Weights of a small GPT-style language model, trained from scratch on English Wikipedia: untied embeddings.
Each number is 500 + 40 x the weight over its row's rms, rounded and kept within 0 to 999. Layers, rows and columns count from 0. Numbers have three digits each. The size before them is the row's rms in percent of the matrix's.

# up: layer 12 MLP up, 704x256, rms 0.14, rows 134-200, columns 64-127
# down: layer 12 MLP down (transposed), 704x256, rms 0.132, rows 134-200, columns 64-127
# gate: layer 12 MLP gate, 704x256, rms 0.135, rows 135-200, columns 64-127
up134 099:480529533534505467491475514498439465452486476536519445505508531516433478636417499479502429471467478505497428515482495545557513557567430528549485574489537501439558510442466558459542429560500535
down134 099:495517552588496519532481541519471465478468461478472494511479453467494498511542568518452451510512458493450474562545545482531552547474452518518465449531422558479498529446503503530540548504556510
gate135 105:504466493519550437452569550529476487508457511488509513452460496523451522473518495419484481477530472470444471455570513571564500436571557449518528539457536506546584470467504473542503477501484585
up135 099:532555485533511522494500480533498478513526465451505462497493479521496506495517486417450459490577509501504526514483499499487511498523499523546546456498482575552501449462461546482584464560480507
down135 102:484441573494482502547485471520430576515499489536500476428489554506460466559518490542490503481458443506459539497527515509483431530498481460529498579500575456543589463518530487462603462457508514
gate136 102:533558562449502441464493432477455525508489484497425552605491506512480536546458461498525389517527529488512481496572550494562510505538431446525527466520532488454484520533495510450535514522522484
up136 107:495513461521556486483490458532516526535484491523468466481465464445453524513462507515439490433470548531482455518480556451474480553414476574531580502541539475483452548462526568472524452516466502
down136 105:516501560511496475456508463549498570473437506517513513468476510492521404467528512507519511431495559533430508452512511443484525452446501514472484538517486499410477507587515534558414498547574538
gate137 105:380509544504432610471464513531525485526473500477478563514509475422401515523471450538495537504515489490489461564484541456553488505480507596496519471493419431464580467534567601436484475534527550
up137 101:611555471464426490532505537470527623546517541433561513468476487505435504535480499470458479564560493521553548511457585498502552508506499538507517547489457501560534553541547528484593495619438494
down137 096:527490463471546486480470398533474530513472498443472529540548537506543549569474519492489424548418455568525521551567496529452424478517507509460513535531487560501498450454461476414435539562501541
gate138 095:559504468546490403545557517441473512455544425508467525444530451512547523543429543526522450528489524535537528511510517539568520518512544508504516420488500470489577505525555510515528464509513511
up138 093:514511479431458498510465516428583552505472520543457542486494476563484492526427482485469484464600474508550445491495479482541438463490528557490506521507528504459514471550456479515431504485531501
down138 097:483431456516495472535470574490478462499492453519457464495545427521520492578524529596482475499541481509488488537553464490543576513557526466489469465551485519509503501538497376437502490462460564
gate139 096:514471522459474564550465503554505515511531495511539508493536552563552524462552460512485474505532387508536461512497531477507546507524521486487464475504474516503570559484475541518474487463524477
up139 101:473499478441571454521510515497532479536496412542415489502458546449527507476507433504534575516539472554546518506482494482527476419517517494514502499511548451523554506564546494391554537405444473
down139 103:519493508501467493488525481493509517476517400499447526549456461480460582483527502497516503392539561458562522520503431572510505540521547487561548513491528567531497537446475427484539469554439531
gate140 100:514458530465438479481483525494516481449522488441433455526438425498534525417511583550513482463442468497487466511504533434586466545461500609451541471471483471495467453471514542511508486477524541
up140 091:509462442477482482504519497519475509574533498460530561533523577526471470484519508532439530417584571512508477435586437541433507540569580438480459527486470587526505531496496515405459492530493509
down140 095:454525510463539528528487549507551467559453515450493543535490559454448512524472471412465572572451510513538531513494494561540503475482506495490491496510503510540415493516531525486406460526505428
gate141 103:475497527477465555512512482504442470520536491542535491492472533522521495526501493558532538535584500481419493467482547582500522415441456459568519472528524456507598493551491501531466472544504513
up141 098:441503534529412522537572523522530570480450538457515473449509462513524516486506548509530531493491508469477467529508441512471480523528453470513546525426514455538534484542512562481390503504521487
down141 098:513511529565512471483486481516531511509529562523464541501542517516479520487522501554523416515495533516496493487552493525500511538523455513522518506519500541536433467430400563465494505461481538
gate142 106:492518519457517476560482486543497524496563497621478559517471538491496552514523484519559553485527485454499512572516460490466434559442492459515529511525404482474544441551523542493493506571508468
up142 106:492489508529547453439525527613531518508462476511485540530524527530491559511525477489551506491486498549465469519451514576534539499517487496466450575536530490468498570505465633458573573430485487
down142 110:534546456474464501489438516561528572573491545576486547513486526491529470516493530488490520487453513542543563454504497523493465579573499444466392527486531460510510433566513505516588491491476409
gate143 102:554472525484473436514459593494575530616509512526507495431517521521511515528526502505509552494514502550491522547464511560453488580552506516484471540505512483512594518549516482435508454506567484
up143 102:519533549482527532478477513453466487484517542430557515494514533505462444450507452550537481539541511508492521544558523447567543531498466512562469488512489509545470434452443515504515505498466494
down143 099:578499545565548488489535435523505524530524504507531502495467534528416460476534452505541437508525536423536487554515498494530454518513495544500451541461529489384510494503471594533507479518452506
gate144 105:532517548459569506553526484592537476503510430516480526492539523482535502498527538564530493432549472407502495488488455563477500498605439484430430542451519517498521473568414555451550518483551473
up144 105:508488526449500518519488515529453514529447526470480500522535487561538500425505545553462594483538506419482541479471502442456488531557436495426462564476539444389515481571495448488490468554446500
down144 100:464496492479492514474423578469441536577482500510528488456469497537493529508453551547550534482552534497513544535540515518478471518473541505529511519506477540526485527466474497514507587468541488
gate145 097:514459437535465415496469528543459571498474493522438545477506543477545478476464486475471428545484604512544512543503555534476504488541571518527505458480478472478475461512554502460504458517514460
up145 096:486515530555444533518582533458444529498517565505454575495494539540510497397480458594535542537497508490450459483544534531505491464535545537489474498563502498532529519478522534557503498493483513
down145 097:515478580442451506509462493482459451503528500493499520485510518462519551562481530527499523527510535510473500490604485497459439492482487507548495502467507414390528519569568507504525457561475475
gate146 092:406449537539506555543498584410517432530501489439495419528527479479470477518561507482449503508577448488534426550510479445528480458492485556518500459548547507405556523436476451540574502516544570
up146 105:424472586453548479495510475539529525476525479501554487509509491499528551490482500465484518533511538478493501483523501546499530498533558499523524564452477489523456435409486482501502436486494541
down146 102:472457580449574503490485506479491490540521479453567452531441522532480461500483475482518485529535481451524481525560469504491402505480545368460506506481435533420471422421462488490525522467495435
gate147 103:461535512520470524525490497437424493530490470499485485478523528520458520523476583467516506507495529417517526519476448553509474498521528534452530542535529465491537462527495511520550547596496487
up147 103:431555543512411481421451452549498454538516519475489534503489523477480598499497478531504420506565501483479471535566478524474481445500524522469585473529496548495474459436584570532428547505443501
down147 091:461435390479498499527534531551448530492488535587497467480450481449519534519496485486560432548481457434498423559491465509476485517477443469491493477538556521494521537491512440485440484497474457
gate148 100:499512522598544453579475552528443500497494457577465527531528528496468484530509545553516536475533574440461507548511490509436431552519542512462429499522547537504464448496534544536494518517559516
up148 095:545525465504462491489482474477574496532492422433530538495483490445533563575484463518475508579593470481444426515512559453521526460507505465515507484498488548540527478446477429509526499460452501
down148 104:507439563429464585504518491443564492495533429519469417473457538429473549494434488533479474480453504463512531479428581529444545482460525440443536517514490531532486473521509467501491493494474465
gate149 099:445561551450553412496505432514552447515484450471469461517557450487519500533511504536442569408499487483495488539481502504566487492489497506470519526447427503485525488581484499560481559545509483
up149 095:505540475519465413424483508488580494401463481487459529445568458498484535494487586506523499488570477427548465496522498531560483479545557534472464502433496489480485526463459480565435502594542515
down149 095:494413516502479503523522415449518500508460498474482505533472503500498510551415420515516552604481495458481499495506529533525498528523439553558503513550469570481510545481511499500526521500543472
gate150 103:449521516535470496531455468505522533464485509511542490559489472461514500434512484515446511479508520532446508454518543530456446517528570574551420481469486567465525437522530479577535485510457474
up150 110:547430500451458496497511562475507576564504461443475475437535542502533502540514493517575498526565530490507473511468501527461473482513465507482543533478567407472496515581448479512503493514457497
down150 096:530481454511454561484593606438465460511518524473495488448501555506525494506399560489586442518541488497543501531515453557474485461489489475535547504563544563508509516500459443477423449458593517
gate151 097:504471497462437479503492545472476498462486506533503528506511465550502436458528505479551490550497575511502525493459534498507431494531545479495502464451461557520501475484508571473454529557488447
up151 097:495443520537440434562560502477445528533404480515437443458472539534473466478495535456532523543471554476540518499489513418505420517515519656455487511536494534516530399509501451466513508467512519
down151 099:504517561474450570530504602513491514441475430471564576492497534576568521490541483492521502483460471447447507511544503469471496470531591536537498551482518493529612507473488492527522532417485532
gate152 102:519513586566493479532513522533536401493455534465539439531431515454465507520512469541499498536495472503549524553471492535500494421446520478452425565486540501468487488552506530460512540521487458
up152 093:528453567517502511530514476489560530476520525505501589526505472539535489528526546425416460532502479485575468413506476531510461451533455552463500511445470525546509537511488471480507498556526468
down152 094:502481556516529517557477569450563515479530492496568537503448523462567436489500495461504469533434469484480539501518484528493503459437455521506510512542490480486498535486481498490463482546516562
gate153 100:525526490431490475434518501526487527523486472455492558449452472475578446581436512509474513497535495500515484457502566454461465579456560437439514524509444504585506522469504498520560573575471429
up153 102:472509458476468461528492585517502596497456467455533536488481488493510500454502523481489515507545474496508510511547532492480508513445516532493477505558484456481473537539484493522526525616448539
down153 104:483457485496517454534441522536482513459561470548443506508467562490585577512513593556498482530454517478565524572502497529526456502494509480493510475481514528480486450407483477596483528449441484
gate154 102:524507523518463553537472489451515501508388451608479483414511513536496473511525453558407472470464464472449510479530482520465504495465528551516472535514459476527463465524495508542582516533435568
up154 097:564530523467502524481451491483472449490489462541573492474569473577589570502506470539511540531492486512463488511486592462504447428535506468498504542492483479520494492488499484525488527522480545
down154 098:467468577637540501503457439460467523537482479553521532510527489459456494473514526490441498484446549520508482520542545473520526498456533534493457462478494438494447533511465529552549471447540488
gate155 096:523458485516502430508538471521532499475469493535491540530444474503549472475532540467546561541511547555460509548555583519481501449488493477445558476426535479479552585456516527505513551487457528
up155 096:476563478523563448548467469591459461499421509540515554500505449527526545445482475482520521479531540424496433509522493480492483478485525494464534471457412572454498482447440477481397536519423523
down155 097:367506503479535488490467544454536467483461540477428596537511493493538497488508518536523512509467470544464537479527501525512507513498460577514400525499537513497496447469542539446494512483523497
gate156 100:480595534440547520507469579477448462539500460419490482487426433551456488491509492511368591468503501528485487500556507497509403494560498490494457470545485431519501538483519426513559455509461509
up156 096:482487514562477502441542472421507434466466506539453539559476588499506542476504430532597469549464511436477398541543498481478501451492541465473426525554477493499465453484439469567558460504535478
down156 103:538476529497575566419440554500513524519506541484484521529417535480547443527510514515561439541481505431504497529538428458547524540514479446488472501458498453414413473452483526521589510541435525
gate157 100:443488416467532496472570460498596512482511462485501544571420486456531540445509486487513442497470509488575512475503412540495527443519528471513455539482507515461495528505596500521461529530539426
up157 101:402496530509481518547512444494455489512501552484446497488582460422451434531516479528412476449575437575509559511515563497489570484523450451521548470452519476533559524466452519467461566502521409
down157 100:493551478480540538531472459527435426523520491517501493526495487523503525400492458477477494438469476415470447469473469479440509512505517459483500435470471495531442509467477522527527456524490496
gate158 105:526478538515485493531452583503473460503485470549568460553465428469464529525514502502484545468541537515426534459456457527468471430498478523515486559495538456546487465526487513481490568535432541
up158 105:556484445496526447436383507533511560547487488521549507550572453470418522451525515502566439451527492480530521485496478521462531392519511490463532464457518485468476477477549481526492505518474522
down158 099:520473558503499408536471584499464528539432503577508515519581412475508454454544522467526488491556503508444475523459462466470521475430462459456445568469505471532432397509516489519452474554488513
gate159 102:495528613440433554451561488527524486467479536483562458526542456457473523486524458498520561434511552476508518613500542487474478506575507512443435527514580485459487505463502509465484472468512537
up159 101:534499509529470560490495495543463571510507523480573467607483399543513510561532507443519545478488520440479441522468504461557447511550449460507481504489459531540468594505544508508540537559517457
down159 086:543453470503424505553573477540500452487483504530529511493495470487483533501511477479524499465504476529513446488511547504540446524562440488487542519518503416556462528503522490429553584495505517
gate160 107:489441479560520467524523576475520476530460529478523510501506493574511434501574524536481552486472533518585484455504518434504570495466457498493467445464472523505572493511442504492501455436540507
up160 108:537464486442538451456557513519483506550455490468515500549429517521577474476512540501502533504479475514427517445476535596582509499455513475556487516567489543456511464462482470530538497520529463
down160 102:498398453512506557495507456503481464520501519484476533495488518461462485498502517438508543482547484548503476527469464489484527508566529498534436497444576541493480456529438465524514446498507589
gate161 104:473430476482540502485534498433547485502395437557461471495474562451468556504513468547511549498525478530567513479475510518499495481437509537475478574524511497452583458506479522490522496543443515
up161 102:571514546399477536532517491493532487529473481491489506599433519447543490492550523560509461543487481521501458523488505580498434453490400559476490491559511438440482505471474539451478555416531423
down161 105:488537553478503395618528531449501521455505452541432507505506523477482441502443518485483518439477496530511491478520591522460554539458517519471579556552511469538472498491415524510506436464494484
gate162 100:493490500501489439525515536518513554489519478526526401596471535494488557489484457567476487523492496471443513506503543471534465494558508462522469547542490502505553526477459485495519451592490526
up162 105:528526523526464480481507499482458571532452491510556499531492473441467468548487544510469524526484527496469471562502510481516567495530489544544446544523479534463480491462565489454503499591471390
down162 099:436558513437470460518493450525532489460519509420409573538504464508484537411522506486509422476497536496441496509467484468559545562511421506403555463503488440531500513466512484493480424462493509
gate163 100:549553507494502477517509473467524469494516565520465531455507446441512499561514476540495487442478474465473543507479445506489551479461469468473484507515518501525554460412553442452467568462497484
up163 103:505420535475523549471512512497537599512545489508494508483476530526577523482409570489553535505522446483468527423525520494451521453539536538505482544549525475567508399464545441587510542484490485
down163 100:595566558447480500498517509523517496542488484509506407502459532522524568468507558492520473494363456542481541514593568548538461531532546449500472476513531498428483473505567457481493576531492503
gate164 102:515521510527531468529528572495522489501612433518416527493489468480513486422505512505529459526543500509469570556597533517526544536499544545478478522519466566505556505508459474467524517455452548
up164 099:494504533507492469454432509415490535507532505508520418544545498463494544495498441540551498483460493481564537530464609537446503514551517581520481461521558502482475497480547485442465445424503492
down164 103:446494454502425476519503498427546480404488471483509556517449486450495489533497491447528560493432486522491601528467439482563460400461505571548531505491499565488551523490455527509469530490513533
gate165 105:519509460449543464519526486525521496489508485490477429496494496547480528509463501541410543504655469518542525557525488525497454432453450523474495532532477516447490531501523518456505554546523403
up165 101:537567525473515523484513535489460492484559467487443547485437548495542510503516528498479465581473533489478519507470526458450480548485514500465542541490588539561459570454613574484561532510451453
down165 103:465441527552523455425546546483501491462545471473540494439552478530524490515544558460528491422540508431482533516463454562480539503488585515573393473462554541413523464577487497457527466496491501
gate166 102:461476482569523481500472514473463497465503438470422525474456508497500532484548456505512526529579498469502430544536432525471490526435519544480450521475501573490545580510474519471506425490556583
up166 101:539545494541556470537487450505512519507504461484479441556471482413448383553486559513494490501535461529457515467506477465535513512511500483443446545499419506556504459567457537444514523496518579
down166 101:433522399499456470505443564492479435522496517474490522577507494438492457502538498463537478499446414521453495535473475480544393517548524538485551575469462497541512505587508505409543540449555526
gate167 099:580507540452514458479480542491555481420531499551505501451560405536571502521505501440494496521518523544555496521466490519476512496548498510502498442490517460497509471470521588558497501523535489
up167 099:537543533451495521534474504563538550517472488497472547446536588467542446515507509540437489533492480439517497499496494550460519504504425529576469499524472428471465501435500517548500469521525504
down167 100:467489465472539566480487524469558493440470465495571453444490426502482615535554431509466528480588506526539513512552425545480523530482538577495510478495513464532511464508442430524469500543516520
gate168 097:449498566460549501389502497507521552477503519481542564510477536572515437445467496495490540528536575401449529547474490473523534522494483446436528510451517449512541461554489504530496466541441512
up168 099:483462437477486472490489453495432502535555564482469525540509531505472439471515448520526518571556509410552467519420484508498465468492503455435544432499468531449543426549452436465486540518537467
down168 105:480440542480460563498446507514396467482454570431512488504517467541515553521464554554477407564574495493520451504536452462479448466506516528491464506522516578442540497454546476483512536480411490
gate169 091:582560509445436547455434490454490449531487495495396492551594490546508545479501440439521537612521427543481510530512534459493574478484581479452546529463508478431524556482494495456481420517471451
up169 099:533502471487529418467485502568504483538538567522459481521428479516465490448522460489497492526489483499534473529488496596460534560511424466421510578511523505510547553533522510466443527551551451
down169 105:501535485503548429497482408531509511448490483574499523537544500493444586493550500469523526481494463507498523480492517503474598511498463524484478455485469495427493519475483508440488498497540489
gate170 106:543471518552466516496470497532430571471462574497517564442509453515428456508486486453505492473480559516550478503509482558589533484473551552529445493502554445507570508545482569511488478472510488
up170 105:534476459516515532435496575490465533508466473510460485519481497411455508513463540458520584465497557464526485508545488481551493503448560523536510487549545453527566559524428488551482504492481523
down170 110:438536501496488520446526560544570484500470544541529495507563471501476512445494524601555486495470566528484438520528535487501533467524503473387465581539534495511528472602486444440503424383485453
gate171 095:526523473571446521520463491474473512459478511517424443464550523445450559524399423515455493534448536540514528544492529512535523519547540446467483536452493453463443526485489636442415453558516458
up171 093:477425438486561530484493503519518488513534543472545511502458514567451534484496541445545510492527582507411503553527500498529559512546498446446522489509534504505491550483481496440569500520467480
down171 088:460473408447514508502616499526482454469536509452527513460528589483469517482487450563546469492500538490480540467524424557506531574497480518499492510483599519539527461525471465472560518444494570
gate172 095:550532488495456537480475460409477516487522548515506515485540485438492529548519470478493458446539518477523535535473459456523545595452498508447479512421540510526489494619526476532482440504472518
up172 094:431468546520587531479487584537501526554482522545444498439495530562475528449509502452475490480474486470551482525505505614524451565559504549567492414540445429561429440476500394537465504471507467
down172 096:529494485495518488548485522466567468396535558569524503528518487515482511494513447467548450487554489490466511488495427499532561511512522464494539554466486505451477488557481461479490465513536466
gate173 092:420554441517483546475501473554459611457507533523530505527541506505496525503531547481455454492490550531505458568545521503517485524589472500569625511485457514506420520474529550549471559532531534
up173 092:479463520509519504556462492480507507509560431498453442524506506505546506487624601415519516554513527593540419541529492418494440448405506518598513452446438557478543548432479493489536447505506511
down173 092:476426443420510510498548545469476444474467473467494518520556489503525563485488513483470458513482537471491536504536534512591553438544448502488552468548499380520506483559504476522494507516553555
gate174 105:529463495432489531505540513492431492534524502462522488514512530593532516539486466540590498511530543518501454518494551550523525462456485490498531477512547466500503584510476446474500571492531502
up174 106:590473441527515444477453508530570424510463505552585526503502508489489510465516610543514515539484554536534464457543476604571398475525537447518542477549512541496447479404540545488565470513486522
down174 101:449533437549537563484488481432527486511512540495504484506540538470471499518481575553581447515514519577519539468556449511435495502489524451515561464573509506522491502469495492526507432458529483
gate175 099:479545469543541544465505547480517510538396512422510492431437507430492526425498513492446559538470476477537456459440496527489508568511523418501483492536520545545429517530486537522486524478550490
up175 098:556574566492512580542506525492470554532508505519538551402558473526526553517428471534475492478493535525476472476472467445517507523472532524523479492551539464515561501528518451489505560497458472
down175 097:473564545519535530603492523423448461496530533476463510577530550494484587579528553513478553452489452485502540499539466467500476475488510531502507509585473455461452500559436526545523595461515515
gate176 104:472486472546501478475446493478457446467531619501529478481533458485488481477478438467499554453496542484431438451572593548467512485543452519527511545439513512468461485548527504568461458506498523
up176 099:522485488518457556470411498493490570577516542495493523474471518436504527521467511554485562491497486519552529505486525517483428519456539485422526447504519536502563469621516511517536568549430520
down176 099:548449497480435504504460533501509556523499499527441526398479459461561570503465502578517484547480396510523502554447536425484484577530456428483541522522541501466559466463500441557532510477561460
gate177 099:513542499529456490433534498475501431494448418497447474575538464534515514508472498527507477512498498502530530415532472539559470499525488507486545536408467450540517438475462507462476479577511474
up177 101:488509458490548485466534484517427455504450475468489495482459531489483513502460430514544464596530493530456500445507528533491522521393479571502569510620430514496537498481432504475521512521489561
down177 102:506472513546485526491525546538484529456464526526497542422494542510554570453513507488512585525512525487552504496521472516502575463482506421616518422440474469576526507508533471502456558454443525
gate178 099:519491474491531510533555458499549533510477539510457452520520560441525506496546486470540476483564400475510442505579491476489549477535470525501420540476490505475492512517521481481481483491492476
up178 095:490458506545539521545444495547458458546428472528532556524530429536480520526507502507473555452450423496488451471517494492453498452486485473504556518471475435449510475547557419435504524476435537
down178 100:472526484493572513498430545455478511501443490542566484544505490490466501535507451536422551496482479463441476563412513472447465500462562481467539529528460495449537445531561560461490498536481398
gate179 104:470545442522487477582566478522490491419495439525522446460572489530483505541447479541417542543509505518469532600500472458500521452480514467510535500433482503468493508514492508486526421543524501
up179 105:491536481533512482528444429479527548505451501541564474539522495448436468558525604474443483482514554529496529531498506493530541511522621420467503456482486497518482501458559559550509470482445512
down179 105:467463583517474472500473528544507584492522491544477543539497470481542540525419467522433547569460513508467514516475515506458479572495489481463461480497620510496485512481484421565487445449520555
gate180 099:400555475458508543519433518442431434481487547496528489525507524615376531523488512522546469484478489456559434476475479512502452470545560463461563531412519476574540556500466533524461559440448472
up180 105:570457512528550449546461447498488429473524534436535556528475466447521521530557452459485547390445540541462485483450555492581525479610474493487504488508464483541457479480518519489548455462442456
down180 105:489490425540493502480491568516482548434458474440509508503556579461566524547501490450551501499488493495496531486420428508492454472555475511506534391425429544569517488546484454528509500502464477
gate181 097:479525496484507446479475515389554519437469499459514491516439498428458483510511459481544522514507506544566483533475461525479468510435461482477502520449462465482481565506459565564547451505563519
up181 098:475558428446509435542541437448459464527494453511493471462455484517527548418508509500527481526570427507469444509533524459487468494460563500501489453511429561480474451592406490547449493498520518
down181 099:536491476482518505485471508549527497542559440488444508449468512576497610507495439468475456483519418569528515507471485514477571507518560531526537558532504440517521508531515542438514548488528496
gate182 099:445507494455522469492469445511485502407527470493453531505546523477486506532439479472485475488484430621542541477486514497566512525546475471484497517454512476467441516466546412416503542486523530
up182 105:561496498514468496502524452557449508520472541538533507514427495580531444500517536492462465474484508464518443545502522496460486557476539473537563473513493473518502483484508511525468531546465464
down182 106:515573507423554496518543431571500543495442526572490468590521453446457513443501472504484553502470482514546421468463502466469507493491536453472456482461539498534509472481490511486487509478528469
gate183 100:478520466507520512520445512561512436565478448466600513520440524526565448492447524469466502519494473440482467496517634456523508503520492531562518471458430417511468474504551511440505509499477520
up183 104:526526515437534514505478470509541538542481483493497469553443537442462492490447448525444465512580501485505489510517554480523485518474523529539546522460494467530452508496559530497535522532458466
down183 107:546482499546494421578509559506489467521543465468483442512510577505551522491466514547493521443494532487506411552494488551496539533494504460507529516499496479531502527485472520517468440516478461
gate184 100:556495538476523461477423554437425488498522559521590507544447433492484474493476475477571495463489509542489494549473534539538475517494538503448616510531535517508435465473445521494537486457520485
up184 100:451525545528552479514482539584465459562534537510474449538509523550506464488575498520513458524447560478484470512490445518500550517459528460467545414545488506517427459446452504481583490402545506
down184 103:513512457512488516529485495514518532467554431474495569491476552494502476465534542504457400514455550500493507460533506598452547519484523554510529513582569508511528494549577531486485525474549511
gate185 101:513528500509503512538495464576512495492441563586527603559486496527484559501521507499486519506573500468482520495469544415523531410432505462484498532390488519418528522530550457443564533440509534
up185 104:511506560516502513507601560521502503520566441459449468484431492489569464533492489513466473493528473576522573536542520510505396529554496494390481483598515483578482471528464473450523448501458498
down185 102:519561499524497516455508522483469595553493493536498508528405447487459507526504439532530562522472436444463518488536501495487541510470503501472562518494451480539471522526539487474507455499502488
gate186 091:498552477478415462528420543427458494506503517536540478485504548436500475460468526489513509514468452461495500510529503531525558457599461481426537507485438469494505576430504527475495530556513463
up186 092:535440438524448504502487426513498525441510542496426492556513549466437462526524474559517472459563459455489491509527440495471549491516403465512477523496478503498557564452559503435503536591543503
down186 099:425469591506505530488487430488529505533572421522492538541514441518511546472507481453534412541531470518509474486497493474475478523482549529584477516521463518452534500453503512509515554449483523
gate187 099:485480565434539525474503534478492486517435503535452423477443547457464458492562545476495480498451570474544497539469495519514499467543521500506528506494511506522552483525444502512539469556453574
up187 102:524510484485438418496440479480534445490519492520480540472523489596510514511518515459458472579461561539575562585443478489445561440578574453482511534481548525500558501465502505502458538481515537
down187 101:484499489512514499558476543396522472505558436521498495438528514462392467496502409490464490513514466500520508500423477481571472495501465554526508472413515454567494494476559558443505519510446397
gate188 102:501517545538517497545456482484532592449505497478550454434519481490512570454477548539560514483471560559493522491538437492442570565513502462443500524505543520516421503511443512527565519474523469
up188 101:529613465481476499491475529466517548485477533464499488496495501531548457470528485532516491542548457491543464492450595467459467536496524470419527520522425512512458523560477459472535526471517476
down188 101:517535482534444466571527560439528525484541484520474485472524545490530429439492487497566535429527434486528528429507558482481530545488577461504495501472453480520476468537492507494557527496542487
gate189 095:476518473449554449542499528562465487490508426463499550448409461491509522460541537420517484478480539540529441478473481512519496454559476466467518426526535496520533510507551566546500559545425509
up189 098:529520435499506459471463586554447605519443530472524461515487494522520491507479513471496441498480480539455514503499430440488541484568525492553508416478475574461473504519498489554474468483506450
down189 076:525475429528531533562416488525549459496552462507472508552428451518564487470525507467552508512542500542517463460485485560505477519526468418451514491546530427498507575456503458464429536497525491
gate190 100:474512496502497520421506555481597514464453525487435497471519467548393495512520450550571549570508526463473461559514482464493422489460537462538504522494492505549522485503485488514505474522516501
up190 094:483429527510531542562482527530454546506502554456565441531480451536507491509504510493450523499515475465476474520470511482521535463510552481553475484503545509591504385499458494522562458508491492
down190 095:500503448446529466503481517500508443475511523539496544477505475492524452441491491509545456515523467579484452522440517406421483458498502533570479440529492510446576504508484455499551507512456467
gate191 104:472531488451470530510449458569511552534542526445473495484465526568498451472475444501479557486518527487529516527470484475486449498531484387560521485541481530446477507553538526404566462478451524
up191 104:445437517473557548584475388485495475521486428514407580543494524419397490449548564493459550507498445537528531470484472483509455432433458538533561470488536523483499475463484520485514488451527488
down191 102:518570443418546502544459445550501560457559574487527457539483526522530485485474467436490438498481503440494508546560481431511559500528591466413423511539510498469503549563431544452521539509475576
gate192 101:515479529518516574496500476572521399475517501568548516496482514508545509396453449502509597534552518522497489494561470463530487514548538519517500495549459425527447491518555499471594492549476546
up192 099:501504402467433489481462506509467541595456485519599440466508470474498499512477458525458537485486537461439551538518502488480430483499484539535464504479488437498516476502433505465517540490503496
down192 098:446499521515404448503495502459481487482455486502550456535468499503494486494538509513488547469453486548495501535394423548473529409530532466511468464479555521411519551538539475495594475489546571
gate193 099:480503502507528482557513606505607496457518465445490559454520524488511426480599480555438542601540572499562418530563521494540522523439480459579557429531527554474527520449491497466503544498565416
up193 096:454485586499492461474482504528497481522477501491470463467537601530511479591474482479497526568466491461504475538558510529521532467570516449479498547510580564500515545482485533518538567497480530
down193 098:468518558417495494507485435459472534525468450495464508466409499543517488538520516476483441418468506567546489556530511513499456547555515546492523550458507503510519491535502516491532479468522516
gate194 094:512566543483493531504519470501502495488504495496498536475419495521506453492553464496472529482508470510480453486451412480437495493479488556411566470467536470442485494445532513551441521566494493
up194 098:469495499510472488511459497486553484549529524503514530513536497437504461555513508494587530517512500438533495550544522488506509505470459509532516505511474522468518508443523504480446409575530488
down194 101:533515515495499484548521484491540505536510537505471533501500469540436505514500512470443573410509490525528534574459570531569505557471538506481499474480419536467448484511470437542544545508484441
gate195 101:452516557515498625501456522523520508451509449559550583495517476443490500510523496451372431477506517497555507460478461462486447503497466553568554444438419491518431549466557470565518519471530439
up195 097:459585495490533549486525476510439541577537551534553465447523527470461482487542534508464533470486532501517500514470566438478483505502482445486490524511506550476426465541489510393537498485523499
down195 096:464511470451506463500455567473424523483554538453513496575563526502567492492586457526416473489586471518466571481531490542520453536485438560495421609475505528509537539536470530444459488526500555
gate196 101:556448515520479520484549517460498488503500462560490561456543466571566418473480445492482497482494421510458478532503617512499518526524468493523515477494560539529463567502572478569498493478487555
up196 097:446515496470499505479476517500461466556537496499451501531543479515422524508530472399466463465550356458409559500503524529551539493537515511510469372489549423504502534502480601524511579543500491
down196 097:557498517460498514527520433542440511499478493467479529493454468541527546518545445459506467463562521479586475469473468499445522493544455467519478519494527583556504453536486517460453559529494494
gate197 098:509434449523521492576528404553485409498486504537470466539470513514469525535512593579546521511533550481511462494523467482540403521543510440453499475583438496537526526496534497475544451498486522
up197 098:493503511537514494521470569427472543505543500535509489451571480473510517451404506541462504459422493480523423536525379527492482507545565472527446486522438487515430471536473488541542542509480546
down197 100:420496536547525491487533520516494539561539530446545520562496513465454427560417478514461492544457559491457533472480501509532447497485435501515504519497507531526474451494495558492550558432553513
gate198 105:503521506497523508499521497481448561417504548483523447461521451549532483484436489503553518505537473541442452509535489521513563533534533505440523523455449370517477473519439446476478509530453482
up198 104:507521558541586525461536430500547481548558536539499490484534538516568531516423529492493464464405576558480478532535423529500484510457497540536461478460509483417446565447466470472493502547489500
down198 095:571475488507508510472494581491520488436464447562516437517448459543492528548485430461536501566508438505482499481447488506547539563526478520522473540444508461500622527479496509526471466542464521
gate199 112:531603438523576501576560473525507511565498561519482460458536557527518470553547482529564517492532459516425488546514531413450542422506449430523491592466476506490505599467526494542498514477502477
up199 099:494527470516487534493542433500553513517496547453510495480469482580493514553509469478476486501409477539524524564547534525543430530466467485480505557493435539513569474499514509466470524531488553
down199 079:492419507446462462408446515503501507499507523498481552457481466501485543470494573458492457463531537489562526530446518543498468600464408490464490501487549557568541457474508530556531498552517531
gate200 103:540534389537482471476474580494503511431476443444418454575457467600505522537415478456511532495545486518474523447535483480555549480468471481483547513465506462532554416498516521510581453502561589
up200 105:481566460478449481490464531524555479554494457504571539432495424432529545462534470399451453475534540528538539484431449523480543499495506516506449500490483578534459502525501479439489417477519463
down200 105:486487536494505413467528497494454482509537471510501493480507502439501549545577535427428477457532534533465492587468510452464518503537543505485513529573575464515458543537517520469572484452501506